Weights of a small GPT-style language model, trained from scratch on English Wikipedia.
Size: 13 layers, vocabulary 4096.
Architecture: RMSNorm before each block, biases, untied embeddings, normalized queries and keys, some layers without attention, local attention windows, shifted keys, hashed n-gram embeddings, learned residual scales, capped logits.
Each number is 500 + 50 x the weight over its row's rms, rounded and kept within 0 to 999. Layers, rows and columns count from 0. Numbers have three digits each. The size before them is the row's rms in percent of the matrix's.

# layer 3 MLP gate, 512x192, rms 0.167, rows 16-64, columns 96-191
114:457549565452473489503427460468448450453483579430467424530432441479525466513467494540483403482487531519478450516573475583506442391429573559496500593638485494447481573513456514456524468456498503624498560472464438490529532491609477451566549573563486536501539374433544496533475502501490537597
015:469500564538476509411502466491494522514469533432514488543507492607520400504549394496503519491494543559483450525539414484417488557570409472404459553462511527525490497574454596527444518465453558473442442516533558457536533462475491462580491549489492466545471600526478455561346614534551501501
099:577450553520582461439546498495460478483573474500477503511563459581539586498501476541510534517564444545465542373534495539446577463481602569445435472482440452480504441503503480480507504499475493558416512582509492457424419494541539404571478545425466456517475520464520494521525485446506652537
116:508514537554533599418503534596511449618482526441539449486493459495474449474493441475522452447556560556527442497554455515468513487496474526516441501498482473532538481512506477448492442559465518494573468468536508451441492500477495448482415477407497505618468467555452425483473474460592495515
109:536490542489555530533457460467536445527454458585497574661526461536491459555500448522550439492456599519485478508576543449419616518601511485499577568572472444376482555516455502545514478456512430503488477523456446543525502546437516464481426529490455553413506594428426500512497411545441438586
107:477428489521489442436433430491501481482490494507488507422561596501538385534488490439612554564596507542433499495483558475542531462576443480532568476572530501558499412521544519509557481539417585539503489515535499532513481524526564536583496501525502559492515477424518435532465502520510497460
087:472487476501512512444514442502470394475491396492474498602487437512408426490459497499551480514588553526486482529482517480519489553463475476510534432528481527456570482496565550551452473611516502461543536590581513481521495540504554365530566440551472449520418489495555507383437554406422535544
115:538518469552455524546502460542501499504529471477553546535541532520507404569462534521508516423498454563452545533403443502541521516530529488549561547394564463596525484459436521425505563545477568541462486477517520591552512512456492575544515500490522510434466546515520487490543551603574398529
102:549513475498583547409521523506519504514515568448487571520500512491569450498562521565530538437551462530477509420558565456543542504519436531525465559595518482517548473468445496588545463566476424532624502537435610456402471567440522437446461596578485567431459623585544494440515473464466553436
094:490560518445559513550521658552530610482412483543506526532530508437539505489487564459509504518600524468541508607458454417548584613436465505498550501516484431458520469518485456436505437456476535451596573553427539482506437509470550459401448513501450556508482510594512400494508449519459501437
102:488510444558523644504448483421508483531502508482532541551513481559497417505367499525609552497445481498587417531594483494537475472502513459584557510537442432498381611533489488498508519547488450567579557517482556491505486515506536507589584504533525543505556512507542512478455483490460495540
096:511545452559601519486510490566454595444455466572514530591494462484535480556514509524508557524545531431559502588539595447519609540446531507559475513521500511507522505542363498473490502408464439477574482447460404282539551450495495548565550462391456518515459527499456570569430461502531547537
114:515499504490535531537449439425550538567439534569518362488530450563570518476584431425466440500425547396438369453377517433567540584578466507625466549450525512465521478418493567475516559472539424491529515370412525460415492516543497498495623526527535540466439457547495485497531470555531474521
117:565429503488436472457444489579496412471521596498511490563593445560504538464513528551542435511550499507510554583535550467469471559540437424536397470599618464485464432472516494446483508510479545488515515543475447563496566431514495466497510534541503521463451483573516593460541422489397560562
103:576462459482440549601470588451465412474548575538569545502489532546589515415507494492610582588535427459508571447445478424497466510492493494478521523510448479463516503456437517531468465440526468517590448540563418589537521509501391555470509458444466506504455539478444524469537452446488519431
110:515412497482563408510419443508424619503555595578575429499546562533356553534510516475502381521458478554410544357472578547532512509534404558503481516512454563442531520411505468516513450441555485467410480474476462458461490477504504501527442469550490524445529394535467533488412501568474492520
107:563498496604595592502539533498519483522496527486465530476568500452515481506501503460496472481460464571451387543445517495466467481518478546472568469485507507509621560436527428526528512519460536430520435550544513466573499523440559477402480482546524521377595513516558501489586524499389400565
090:538418530534535470505493482602428506549497520519439447438509493501537491533499452529468526494622531431524489573574508613428531433460568423543423530567534519572538471449511429503569453495525452541508372423404499571517495478392437483472460541464535503496495507586506479403525522530523518438
119:552498474561425535441511444545533532523488644474506478557577547450492425507504558529441439525422543483469492611490352476487468486522544376501455476525592505448509507446515405461486485547491511522611496481586459535562521528517568403605528502508470527484545495574590590458535515433522512498
087:466469458544517477467535486513509477511474476605627501481527461458575475526555424467515475529486481503479535546482467571505552543499573512496548503506431477537441561438542499428526514422503465465473406496472452473539492475525495499519447446630498454481558468531426441467503549537507506525
108:528429490504544479551483468464504457439470532509523568528487468575535493411459478523574425487470536532438532471485548506508472579469481498562508553490507462437469510515508415484551472489498482426495531424559562544604563476578481558466590456507529554512524445459479522489672467558346519508
108:488463453481383521526496479465517469403508510463466527472548535408487522466600459470540448494482524526445513586396447602469553557518579479494507578520487545487483498502473437493468550466424551455502418515519556445497560510528479418602605482576479483584484510428562502474543501425599445514
108:421604517487571518401459443559497497577557560441533398513521476439489564571558571372525509473492502422480450589479500543511509558474543421503535432494503503561476565541503491526479439506571494590456654533495554617511461471485537486495522490507441533445587435476545530514538467453540510522
098:474515518452545480539470530375527505568507522421500488485474471397440417472535500581531382554535468487485521501493479450505566381619516482530497523510535533419450509517396477517476480598525596522457601485554493515587550531578475428461482543570381453552501534463529573538443491465478512506
102:544507511519497471524485470447545589508435502443552479529402446467488504466633491479439507516444496489540501553465509585552537508573572464445498541460461466422538500589493457449527438513590442517517469464513441527534437415503428517488380489505494555438445490484632420468363523509479427532
081:517532563526532512499388556471435548508448456491546474560431517543534439521487482562522576525438500582514541461546435500473543514493547396520418417471472452510439510472469466516619523440498450494525563480473500509424459473566550508566465485491455506515479504514483555513469520479506487509
103:452490526466464505506497488503423463515547562441489545523478519479507480558442565505470534592493490558435537512483516496534509565467546494532451565551517487522440583522497528552473476520440575550438497555460608393582519532523484587548440537478419501436565600508433579531507434589545506484
120:509452462570452456479518492478458452526530447506466559557503442555511521491497479533437396458567522482496447434519530551495478496428493554561508530484515553618545461558447450489407547542529620424440450465547517447580516567366460550571461413470553497458410498536490533554512624419456460473
115:535511469480496515549453399482503559532478488562596408494413483454389515371581513450528489495568509526472457483519529489545510433516570523420480543453467411643558467447518499505469481489554519440483469595578442504587540435570500444496513503561492546528536466466523555537497461400551467481
091:480510467542496470558510459461481513531555453529506456484554469512506496515473514459536474505435462481514618451460460562451480473487578435495493486484445541514622530439558491565509499577497535415480497471604505526573481425547533455460515440572517507482554438444515544478465537416523502550
093:589465498529595466471509425528445498488560579577583461573611539527564466509576464501476547444509517439487532560459475456533408507522462451537484485468447500518515458569534463484429425514475551475550624604461491536591507451551517480538411476465507533453517562472469468557502460578512487527
113:477533533575491544584483520431501418526507571604597544523477565485554562526430442434584506521487432571482527512487475530522523530400444546499581405468560516563480475489495567539430513441474588488516510439532504542535500516505499563576511452532540492488498487540521528519486488521527478521
107:501413573436468445592441522575597491519566526546438509508460420472539480583518509470541495485547463524533501550430528459574490480553515428519399576612520486525546478442461524515490511473490351502392474536553568387597466538427492556412475525558577405505506483516447489478574452508499532448
111:482524587469424527440519486478445440582540523477535458481529489405455548549483407521509557484533470528523481445524513470503446549499573440508452467480516479459565461510468490514538514470482422505484597596466438506442498483602458527509527475466441502494557521451533545615567484521562450477
103:401607506519497539449555506493490471571458491509545504439628553509447518523418471521579420447456487544573539456500480515480503498455500585450589557485589476497546483444477544534580541469371489569461479549516508541599462469560541454499484376615483469491533522453601523540537492524508498525
097:591562492532478627508557523621433475489522442504536456504524518454475445483482532523484427583478483521408538433460439510438440508497489403522454512512420544531445380465498553541425499560440531433529431493565501449432556464428567523547494599409540519543485527471541461541536566499507591476
088:569467437505553518510515530488436545494488437498503470430517460488513505515449561568492520515605512574579534477478412578482467467458573431479512476499510553521604519481491427555539476497441495474453466520555541538516556526553463529507492471555509484548542482561443575505537535554466526458
077:503497592483498469475529525525439647510542528582493469546550455454505483563483630564569514502516512478551497500541550475521478545489451464487505519504558500490563520538535518483471428510489500563485449551449480480647461422461501455568483420419533502571500551412456454424437428512605456503
093:438375504521512491527419444418421502518591435382562484481567531499501380549534468565535439535513456519432464476458560616518490564557466526496445437543517452539491471559437487433510516568521532511566525503447443438547421346523512488518376572468512499497436561431463471497458477473595467479
101:579509443567411481455485471504512455512537501461462432525554527463478508525541497473474508491480481555413479534433443509435470566471568502458469601533441536579551533408463516497486427435562590528470418531434510534572388403591576575611461574599552499409482548404651524501472578572421564557
110:510587492531521497479470602592591503543395427483553514510454435605490468534506413486494442549583476514404512495509499534483540551484425483518593487449459436571519553564500389495501559537610552521491475377602480456554477485466557569409548521512498523492486539484531558532445497515540556475
107:528395493513443514417499591577453474550525537460403574442448565509441498570468446538502508596482428509472541468424482454434469500513475545587499541440442472570511495496587498508466603458494405530471510470410426525597556467462487488522420529524443399549412454465504578499520501492515549523
094:568514508439538500433477557414499504428531412434512526385486385392466532423537476539569461511561479553474581389495566553394579456474546497488566549500424554557542544540499472504522593580561454453487534545479408517567515504474566504514507557465454500541520410491507429447500453481479476466
091:583574709489489437539540394534457551593495530550408556550503520387491484533521459553532483534429462500468418519589606462452549498537561462530469507592536451536489537481557569517476453428590489538491508487420530497524496477402477489504540470507474576479508522590508496540549566503415504463
106:477543482425388409562429546536523466433496484565547498407455561507542536550438577414462418482410479480384471479470514485494567484498466448562551507577477506514515499569524482543498480427521545479493444559492431500566494426536544558524481485531492429515472498431472573447551528488557559457
090:526557551516490542477426484491434515549446515524527542557509566441526530459454573482488501493546521541445512499602513429486561508456550467601476518475530505484500465504502507362497384576548457519561502479478493492498398496546563481451455511469571562440565385544485559565486490458547610606
081:516538448486520525504429497467574536499459397515524504475535469489527460488517549517486489516494507523481575489493563587420542493406382475469433502638450495525619455494443540501468511541461508458500388428484526580482606515438462464612547441567427449498498492486610499474577498510521490425
100:510391524492476463440551427475517502534498491513539482531428543423566440486554404498572481429376515465432442574590507551519457522357511512447465488536509448476449590482527479567517503572489434477495448524406536438562455539524563539443452524421567522491537452540448423435456456513438487571
087:505479505479461460524542447460577523516463437508506446528564476489490524444582467445503525486527469513502443582526548562516505620521522486491523522564541534495505448539474381412498442447453492478506495536544509434472525518570428465525499628485478451583431435469514411520486483532402413498
# layer 3 MLP up, 512x192, rms 0.178, rows 16-63, columns 96-191
114:525528447507484370464538528502407544521599455570464488546454469521504388422456533538508541508483581450538522514601425524448575534503481511492405511534432438536469534503455463382554572554437542554467499534504510478513489433515464514482603569540478537501468424467523482452516462525522515503
015:518548498487505493587462517488499459460561496606499497503435421460529486526397531552510488461406439549437533485470541479494509399456501484549507432516526481532535488527521445453583513583505446539566527487475430516481462514514611553476557534403537431528481401520509561427627459540445429504
105:530619397535488485426505548470516445468355516479481489483499513495497411482531482519536530448467533495550558531516457536597451564497588508455586484477605500477555610431412511504503527449511572432499427486520480603496561478484467520383474411541555512456454481490562490490519504509469447441
114:474484560361466404463459457569402506491520631537500574485543463470560450453541515479514595481468426553553536541526411548507501513611543471443489507481513495511445422513479629479491473450576453496448546500544535545458514461516474546480509450583500500546434478442468444509582451561534425500
104:513492507497479515468483591531540593571568523543567545437557486500580486460467413543481514549468482468483437478415477497491367507505499463524494532487493518605477440571470425412496570406465501505409479479463477538462533468461451579436504493508582496483404473573492509416454509488468499428
104:538458427512534467487493523502572459594465506409575494588457484436563515438526398503504531520514492533463513564518489480565389551443502537552465521463509490550536523552592552465561521424548569558542492533451553505400482472533463429568457456532479464431572496475496533504597582444510466490
084:528502401478490495560462489523539594579422516545438420488431523547454485484521437494423450396501501512488552519546512492608486540477562435475508542450512482458488533508555438453430453558437432398520446416441497448493544559598509501492486506496442518541555469491523496498484543569505438491
103:443462523538386493447517492509484460497498521475578540514532510573476578453472409557541483485464497507527502552457458445436532441552437558513580479469573491481486609649531519510603491383436554492592523578539540513545536554505485543446500445536494499478497518554554494512520579468524557608
099:560455488536421451453614495480494417498466419481421517606515465506593508531532486443486582430432498655490497396447474520547472526560555445412504456460519522522562523523533514516499455525485593535490472473563551561427419464552557511527403482491395569411467441554502627505529498501524482575
093:570457528447474537466471526489417479448493512501554481505521511454495483577536438514479487471510577569515478577486521520467581465521493508436443474397425581451432531659556389492424494497553537456512571498464592496489523473557490600549530403527501499503426468544498491537505590477446432474
106:581573533568539517452499614436623431554454434475628519554448511480479545499499491539481493552490505589537534511519534413428437573369577523533436539469493472491479454497486538454547493455518475551461517430552468481451456501523496547460530442492514487548465590587545500529445438446461512555
099:456491536438450503496516544467563568540469514462546448539496582484551484562499427488477544456560456526478463502624459514613520495650493601578538472452505491402462505577487455499558453587426474446484514631552461583480502499452537498528462570482557455530440590505490539444436579516410470368
105:484484492565482414530502539546478492583556575473654591536510480462491488458375482501498450478525549483472473502529494584493475477467575402389584553481538475546453514515555429476534461487539534556480539520474399503538481519505547561556462528556565441456602499461626451453457472521575509493
106:498510514490556450550480396454479469545408432493493504497542531590557465456423496499403553504519446652503510519518485387580553607503470364515411516568537536584515477427550462391493434481541438521579437511566425570557544489445431546502512556407520496570505426464481545502510502518487474472
106:441492510538536477530566442413512523441398475440515448509504411504501595525562496481510493512473413596529540587551484498391530537432464562506478473516480495484502503493502431453495528531479568492475478508425654443502448560543560457432554417473437406446596514528555492474447497571536508474
105:519495539518481490563499420552481491443559511506564515565585584495475587505460606446571584552503492378413535464475543542509495455418559537474508465548517513417469434461508484621533501427527488512424479463505515448422440492477523566493455558552547554489517444460467539498491566553549566468
113:497472542457529590501483540540503591523481454487537574495482506402514475498489496497472476462542471551460479434361536589590498455514475427538548485614424543452510434490499457464549470510536448459522496492445424621532543484477461605420508491533496537446503466508593449503508460551384498445
097:480479538556474553492458470530447493584484550449504464540525555506477449495472542564578475624566613399535486472531481586402517570468522543482494408511443466434520545487546464574462553497410567554563453460458484469524545431419459466448505512552581529537510533465471530456452534514502467547
134:495537462502520519556562567419488451441527416535466496529452544514465551489539468445538581487540515458544443525505567472528471471454335567427519587491487559529515535501425529482479521428414480409502493462494566447504491370528495575386490456452519450462501498408470483518473508584473441585
074:660517552500432505529449466474520576532574463450415441625548443470496501478451579478514421457526527415486476477483511451468502546529452471472474522520562603476571521548473543567378433543449604504488578470481490573515510620601458515518555537482455578508479489479518551500508478414480504501
105:514489466452504547560503570511471483484464510581525512534491475539447530498461550504559541520385479616430515452523493589527503541521541490503566396515552458549411552637489474452592544609531531557502502436504654509498457450560422577505509473582506472488531468392428549556574466589508553475
105:513500405454429627496470516440559537455545463529529529459516560464528462434547459527406478481481603555417540501537460521503505473516527518479493495448480487490483489413438445514489550428457519501540518519533526524546540452430515523409587495546486516515441568487498410500541491454573495538
108:552524484463466419455485512484482545439587490419525465546490406545498465430517481397543504491487496468492513416451503540509503537420470474484540425451459506454443518518562508488383457588547472424553516595419448480459480541502510472436470508461476445410535520459517476481546438442553480520
097:580451502506417520512488510578543500449503505589402480572469587540492500509447439576546440483581513521551550482520547599466421548512523448552478543467491513404431430502513487452529514476536507526576496496417503430383488459462496481631558454437607474373607574496496551541547398557519465557
096:572519550480565569567583506481417510457453439492583547548480434431521428539493394498489516518475431616521492485499562479477499527437474488441495451471465432433514574466510507500533476498472472541485568486465489504557445497494463343489477608526486446541512540517539519552522546564548470595
080:479603479542443513480565564547511417529496577557543483447451472433553520506492538488407432505459587524518562455504514511468461499599502581404553522548496491467510479545524533571515461585510422498449522464554509487509476539405617511526466605433453525497434521512560494411587510477522530530
104:474505465358450489599432551477512522412512491499471398471509526468486503503548371438450525561543489520528428574499418516477462413418512540443517461497506521539489509486527547530464485511458455488493469586445478531617482612390458500522518443491493524431443581546512509521564481455619525481
129:563480453614470577532620408486455484455514399457551496544554470510518481515478520568416418418572453543440450493527507450512455497498475538530582513480547491536620526459488456536411507469519642534389531523542466464583593494392556507521412472422477476505457452500505451507564534470531460492
106:529493556416496479502468487457483508573507486484526390519416502398541518519562502462490471431465486456474593532544490563494455426532439582432442479406486447571544450498559446514478537506537557513526474476472454533619566482542486537469466481605520566539458424438587599462484492432462439527
098:481546483475578458495524541429463540474454453534479486524476521586530431444482407492503494444412583519490496473562511407506475492488531507553504472435493500472554437550473517559537549540468479523603573489543493534526465423481530412414481500455583504490488479471589404541410528446496508565
105:495562618378492542582582516434513445487523491493514464487469517461600469457507540491462575592473443622415486492552412535448521514521442459595510492520509511451492542494533512536545557568552506516548417479576480523449463516475507469441425472487503459477511460517570517431464597481501488536
107:500394407517510523522445450486514518512614458532557554511540445537487540466551532568475472553562468498372485440460414453573529594417430518514509491486450575542459514527481557462449552553521463524590512471516516465577529548522557519482502488488536512498618487525513515516442567494531540497
100:462478541434546452442461477539580513484441440522511435476473550426548490513560464526438484522514491459598473524416528521478398566537536463513541489493502523544542463503521535469415546506565484428556450509536470493564505486541522462555581423464448453532493412508473528538432610472451505455
098:547525531558451497408553544491460482518510403556551496469471543495569453489504466479414471565479460485506537490531429418479551542452483612470545449455482532427544411566567505461558462492560522415452470453476517460577513413475412563484458496535504463512457528454471513503470430455572503507
103:547441506537474456567440488481488495621548478495402494540460450415564438501566494515526624582482514504447476534494530434479508589505578453586476492482500439529496521516424499505432461519477541530505524429413494548399521499486516525453486472527441492482559551419449497487491497427477517489
095:496490465456447442505475528555537422463457525551488545533497520568565526576479468480427524491484522487489526509511480536484530461473460549425483527600579411552569599470516504474573483497457431461487544450410430554539484493588489447512442497526521512460539502383469419539601520465505511545
081:499515512496447497633462425559481385542514503485464555555536450450512452490583556441478429536507544454489521479431530472440534536494362522551452563552519526471346528563584590442438473502527475450481457511494451463500399427510496566465536516513470596427485502468511444486455474461502482523
082:488577530530415535551512523455431524471524519552567559559469476501589512557516512487493459495449484533554546535521536449522500540474517571605467444491509467486482411536549513516546407433478548533524519524407458478578483619546487431490457552388461526528555515466533441440397471487602565487
092:529431533614492477506525467532540531467521453443559534432574541394578459482524569516495464496537474501536587477446516572440437518478517557457497501547498525449469587563480473505493468556627499523489493474474490506553439404487494478509417563578518462482498514580412404563487532462564487497
096:446460435468429537495456521501532488425457488476578521451431446484495550519491427542471473436434480457436502513490514480481474440493419394505577473573498466500554529548481538385559558577475558559533560458519471451475517562493540570530571573512478533414490491531572464465495485415458542541
110:575544363479492518471451587500534491566520538440504504475496473577502459427546536424493508472557535470453547545481528491564465437433506525507475485494502557585564501429542503572519542569441471540499483463430491477548424501456551509461580546484532489558598522546562515524532363486530524543
104:425520566472505434510506483460482561430560536549606464476505535501502464458557523467516534418516468612461484540573508513544488507530518470549466417498466500415403508509471413525560498574548480447429432594571605501484545591524399496507476500403522595466533551531474452488487483463508528485
104:526471475423517543523515439371472475365440540563538446527402527490537554477457491459568487483524485522456492459478481463516571440511561509509445459487491459427480445525457543600480489470424527507581510512474554565545455582495483527486444510508587435538448459568426443514486509475410415394
093:467423409478498492441575503471508495490456494442534516517565463598537505436507524498449461511546501513495592594420347470468427433469497534486557566506485448515527528490444486348470528528456639471515459461576477517458487509562500521522446578469492500494511403395425474465565404575543465590
107:527533423535502477486532470511476519514546496488481436475535560504632522475439603450497464600376499474440442507502517442514524431537464516561574502507560505591489561527517531462512501467529439494430469528452533484499460397510509546441542545503476479544510489443465520469539533498486552514
077:550455542522426559464442506495447481566563448519535576532527561458590508497487554483462508419505571527492524493567482504506503535409539481568441462466563469475543452517484408454478503589586567571561483415485500529470386550469537538489470563506501549509530420618522558565473529446566562568
095:547562510373578430420475560448578550517473522500512534449570487482460489470448561461555535480503526492498487463483463406516465534460483533553553464391554561388518551465461476488386471544552571467469518444507504468523542552492519482459480445432467451483502496543440486526446476470568474560
091:483558515454529333431484506511586543499512439519408515539602439542516407509405412442539560502482523521440478483427412481400474415498473523459508482500556552465540453510536550509471607524462502535520531478499591534567427539492514560446534476435511530441458562451399474466523466478486550417
# layer 3 MLP down (transposed), 512x192, rms 0.0564, rows 16-63, columns 96-191
113:465461502437405576496446439476385430512466633463437462582489488525466469546459487418486461531513522515547450518511481515512405477443550560473526511572495486494330502478537467479487437502501525577547526508478543473475439493514465445479504598522505511426608460493458327567471602538431535548
015:521421473503570563447476509400488521444474561495545523518481520435471607480518521454516517544520478451464459477488568489480467541505522433506469501516505596472444573413498489539454509426565389446570489592518511476436570504489516576471468454522473592394478588510480478491441527478490505458
102:528509401438404564394460479551480399508526524498508428520516479484438476469548440492501371448514540500500506517487512478513449553538463430541444513424546573562421480576542525462469472513385552496492483450479535523497513431475523523454477463505511517366535508561582586574452560498453453441
115:558463506443461473477594484436551572374487493482511526504517610534541494497500514570549492554539530502465582468493481493374488540502488430444544463483605549482469505508483568530554574441471471448501534488486494583476502515614493508559498487502486378477534535531534588620494479524527551445
108:419432568491517494500549484500515423555436499514440497525524542446512470482453475493525543516535542550503528461540522464354532519539468594556494448508420573484518442439463412490511542451544398548557489513451524475461488402453464529493511601503541511484591620440496500556529534541530432516
103:430458537507472412493541543545512547560571412439416463602417493493438494518548547449408501527482494461500510483554472491505525395449433601462609514443437484468536582423450511411512587517537541514454534461422531491437554562493488471511520517414585562433540467538608523525501483487491601476
079:498503539552558581594454449577472453425455538587452424505620535502546466521489483401477504465509488475481447447434502555545582490435512430554486602512419432492507481511470490438400395442530500454469515403424522464509455525490512523525496458471538554488457525523500405485503546482421477480
109:415526505550459533421531533516486530470431490516498559412434501498479479496593542557509528415544504494644442587584521467478559465472557441544541562576491498472552475501594575504504462440508523519504437513477538472441464498485537533508500593570587522532523521471485417483525512525416495476
095:445445457564610473625530536514487414440507534496510496593508486486535597506483425482406559509447566507579485505470403498395569490599491529631495555549581531484463497457525499481453514526526456558482535514530523481475539506670503504558508438479533447575472470477596538498561525416439505548
094:583488533523460556559512463591508440384505440459536500451532447565540553527489505402540421521623506538419503502521419559563487529525513462550511503529488582496481547573540444475553399465450467446515495561429515517419495505413503484494456518495405539453545536384498508562446547454401566522
103:571535539591526503538549445536499501460545488519483481488471555422447544459484431531480529542502468393502413463546587529501509506517452396535527513564567509491508610502483562475544471530501422488506523499530590544478471472531462446575527480463519573411484524438557482497525501470460426485
102:541505481520473482537519525514395458575450534533479511537532570480546565406522398570481456462483478538483500460477479513505415470512507512512446498661528474446514559539540443442564461592547524528519554509540481553465485411650539512532437515548645443489482529405513537477538536537522387512
128:564564525476396490474471548535430465482547400474493453539584463566509474475463480548492421487481416590478497502557480501503486415537582419527469449605522385557442514473464536491516473403548522578609437483532470445496541488458556504576475503527510520485432578510513441444531487508535538467
118:481434499494532465402506532599492484462481409542502445519547598449481507502536506516517498482446586453496521469513515473562491407592484456470454472479548499414560550448488474433439562509501518486557491559457509531611382445461509467497551522550526493392493538498559535389574492565474479490
098:471488496558462527444490403559532524474423487493455483586465439512448539520531464478574540403586576574522435615540492438440506512516439474484488474401464496485435512559437434459568476578472486533488472319557517550498549518432497480452407478461502511521491485538570469424429537528464479501
102:486477458513414602428459456483423591408484507529490518500540496491381569459469627494421589542470495515501393560531531458543541536536603532564509572454478557561585499488534551538556519518490533473413441450451533441467457518509521502538534485488499521476516486430468420493555574487556598456
113:572515539560537420591519495557518452492511545487517523453577543476458424500474481437569464521579410501501520542477541527519523540513511536512540437510460561481558575495551405493611597532490499446470461482514488464437511502503566590511607483523533425421522468527613490495514425524449357459
088:531450453511476516445486483489501547487564444428440529398519478485419460487505389487560556397588492514430520539476528518510553406528596398535468624488525506494516523433445499472537478488449498505394480382528453566396506507442592436531487517540505492485448524465482457611515533560597583498
129:447527491496548495417444393476499531544497406556559503483418472525568508473552470502413487450508524528508585390471560518499549534474558530515507533470467503545447537470542630542488475400561503585450544555550407532519512473551467554456517437545507571576532506549562414555519559524492454505
090:493547439417571524541550577493454551512407614436449497530457532555465521503525495466501490475415531519521470476476475467427477493538490505573451520470599521532541429578531508573508487518491519481620502563572458410443513496531506515536487538455522458509448511530504424559478554503545557482
114:487516451438534486525473441477553472487399511545491531487503566537480487479482503541617573436391517451524456535541534560564428473549579480465496519538478429491400511459502452536517535487455447559510494500511443584581445440540430527508474499580451498488506514488423557575567463572480559548
104:488504464438373518538546502533515503400526416442505568496511613544581487449528583474483482422481514571548469483492482526575433538482521467462504592489563546540447393452511549403460498491421547513536444484483565505503448540427513505369554381505589531489531524472541408523541544441537483459
107:529460522469509566456429484556472589466528442470557491511455510442440537419439454454445588535458481433461570440550427470526489491582493489421489516609635557414457529554543447526471550548615492508529513498405500454532506391462423545527454440538456479471440518535510550426468437355413400528
099:483536471403491515431516542518547562481438515531482543442527548483405498507614531559492413395478475566500529495548525525533508559431421456573588410549438565496509553430451485519513404474505478462594455585521526511475427412428506480610515450487519531544535491565560550460558516573547458506
098:507432516533418526524535491562422571502588458494492488499531493522527488518495515474462602516467525545553584521523480556556476497440444545453495506465633535561478523437533448516552485504492429487571555402510556507490541440453440493544429533529394458509568495518592503533435480549540572521
079:501555520414401476589462498549588524526453454457521494569469575430578499455498400527429500500592437483514567520501529469532519550592542612520513574489520562521506465478521574469548456581493545512621498542558545472437528501479501480456542493408493519511475509504509417545535448488513474493
100:547478461561529539549483459521492445512537528500483487533481478528487531490539466503478514506552453541464583542519461653432494483513562470477393474598528544483495593463524491496469443443474416502502535478470589583589587639419438566498472446462510512452464442533505531558514526498600478486
120:489470475565519498500532452475556445438506457523509445494488574509480425492566427560513545451561535476523439515567569524524524588538485494486546539443404522551562497523467465547472520541522499512447535500541460519457458475427502570469530466460545498519438579494580594510513540444528434480
110:541478528531504512520585382456455466491542483571513536496436483461499512474521521501544527453485460552503557461591508448558470500568580475509559515550475504488502515523470465484509596444583506467437461517460409443520579470559508464573534483596548473453481509479595521532471510430596501467
096:543464526477386550547535377429439468469517493461492519493537463416501438522466465542580502483527472402513568495438460527476467460470503429512523510450523503518543585453579580531545445429510526377473484474527429563557529468501524591522451432584558577499459486496497459494502466482479489492
091:491449510522495468477550556513576542476508554483459544493458441500417549523500512467461474499585498503531467469469517524536479525516459565488477587459506468533578570407468505413546475496442469519542477562549517503401469469423508487503644475395509567506471476404452495475511567389547451483
113:528455391462535492505454472551476512538648467509511506544440442523504500476520588487425531542462563481546479449452409476477494565520455500516652489464365563607507489483512543483466524507507471507438518469579517472487517543476577552526519493529528438487577611488556409471479560558478453461
102:505419398478467532469475451504550516466434562596530492541488437448487532537593525532431467498591480446556519571501524562536395474552531413538453547583450500514497518467503474501596518510537522658545499500495426484622487464446559434482426510526538468520461421472438482485414472488479535523
110:574521537484457537504524470531511552466529501540536504441465524517547499427429453474482482595461511592545422477527525502451489560493516544465444521481455577508528457510524524433473436516497562349469450556476530587499535303546537426458540518503508398464436463487499528422424484475462571541
112:612469432536575434554385548458514441483532515504313578452464553433493501462551543482541549521486472519505462522456496506442398462535487457510406596474457422456488577516525459492466422498469579537539542435521458457555533435482455450480469499498533553562519491503454406409533436497444520521
100:514441436421432466516481444598477551516472554525470489463543512551513512540529460440446447512546559491573481509524518543431548489461474541512509451473602515445437509519472434402467575429558532561456558574518437503498523566406508468563487512553461509401473408487497448482523503414474505611
087:417573508495520346573505516473531477508414544486571558551486479457497536472580453457480480538455564458489467430494429510441487440502506525580444497481424458499465435578454554421525533478513554500629515573535449501531448521472551553552481514466513520553437476543544507524450446517517483514
079:470529599636524489499626521586487536483484570635608434532501539601522481530552443500525455434422481531459531475492489373423547509503502572541492591457480497474569533534492546466490558529505479519521462396458510464586502596552500505560508545484501465536558506585443462521458531529472525485
089:556457499466384465545480489437478558543532434459500468428530588436456433552535512531479481524503466484536491483486536532514436526556470453416486485563459537535490529515474558483526527459566407525409538499450479497431537423474433560487552516568475513485593602490382459585453489525590468484
090:461484511557567467533519419493457433555457493441527520465529569540567577522464367453497501471471487516526476515393522552501537558441479444542499462456573555534530565504566511402522622514456515558529583441514515424473447543495432573497459498521495425510494537496521477474551492404430423565
105:509615521508450582499427522537459586529501549451541457487544552438486543564506433513601543549537421407502533486488617587464487500432466579417534514481410441450537540568471487568517453490500500516442499456498488500563433479452431570456502475467588491423543510502507465462569462447484560531
108:406593537462574445487518450508498471502565441555471452592504416496620433425520548397534511389421464464514520451482535420442554472447457461500540513495481494396449471522460448498440440537359437437564477508507574515489551521570511478438512465587587543480568536596508466503520536479489489455
095:543501500424528437483545489678477464538444537625479589425454521483501575569550480474500501563530511465559532516398477400599486496465486446458527484496580444521396606459571596506549468517520490538542508385522481584471583488501512456597550429533396457547523544479568514480545557510497464542
087:466437485464530520460515527438465457544533522538455455471413538464461541503534411489569461553510495456423543505544408475510593599470468485421444524589543560446434495422589459488467544499457512444516522453505460450590533553563477495484463492541445498535529461465516578556456552616467563458
097:376455529486506498438520631588574444487489512538497512473543537488581481480475525505512478567454472498584550471530508498608506450465559495519431526483558485472579579516522481539454545483513446483491553528475563453515531556457413543371424488417623519503446523525461473458500507476496535537
097:550488551519503528516423598628500411487466496516561572497540491547581509566495559475543515514486521501478433544604526475535448519469553480483391538535475530470457453489548569532532488442515511475503505496461440554486504548503480500460496486526570567593597600576505563483512517500512456546
090:491511452514458536476552473453472471598470574607499454536449525438452470533474502506489521482363430471417475522524465430506576369505429392548593414534549437496478513506559501462539449500536568502523508439539535550544534458575464501410404475483516491501525529592523477585493438544422505571
091:537558455558545446456532573510558514405497589529438498438504470520433522525419508447549479469532466505529431465483500423519595505495530583493485534489555480445512532488468547468450552545426434499495494445523512454457490444458459476451558505557500614421479495415448481623467504514519578468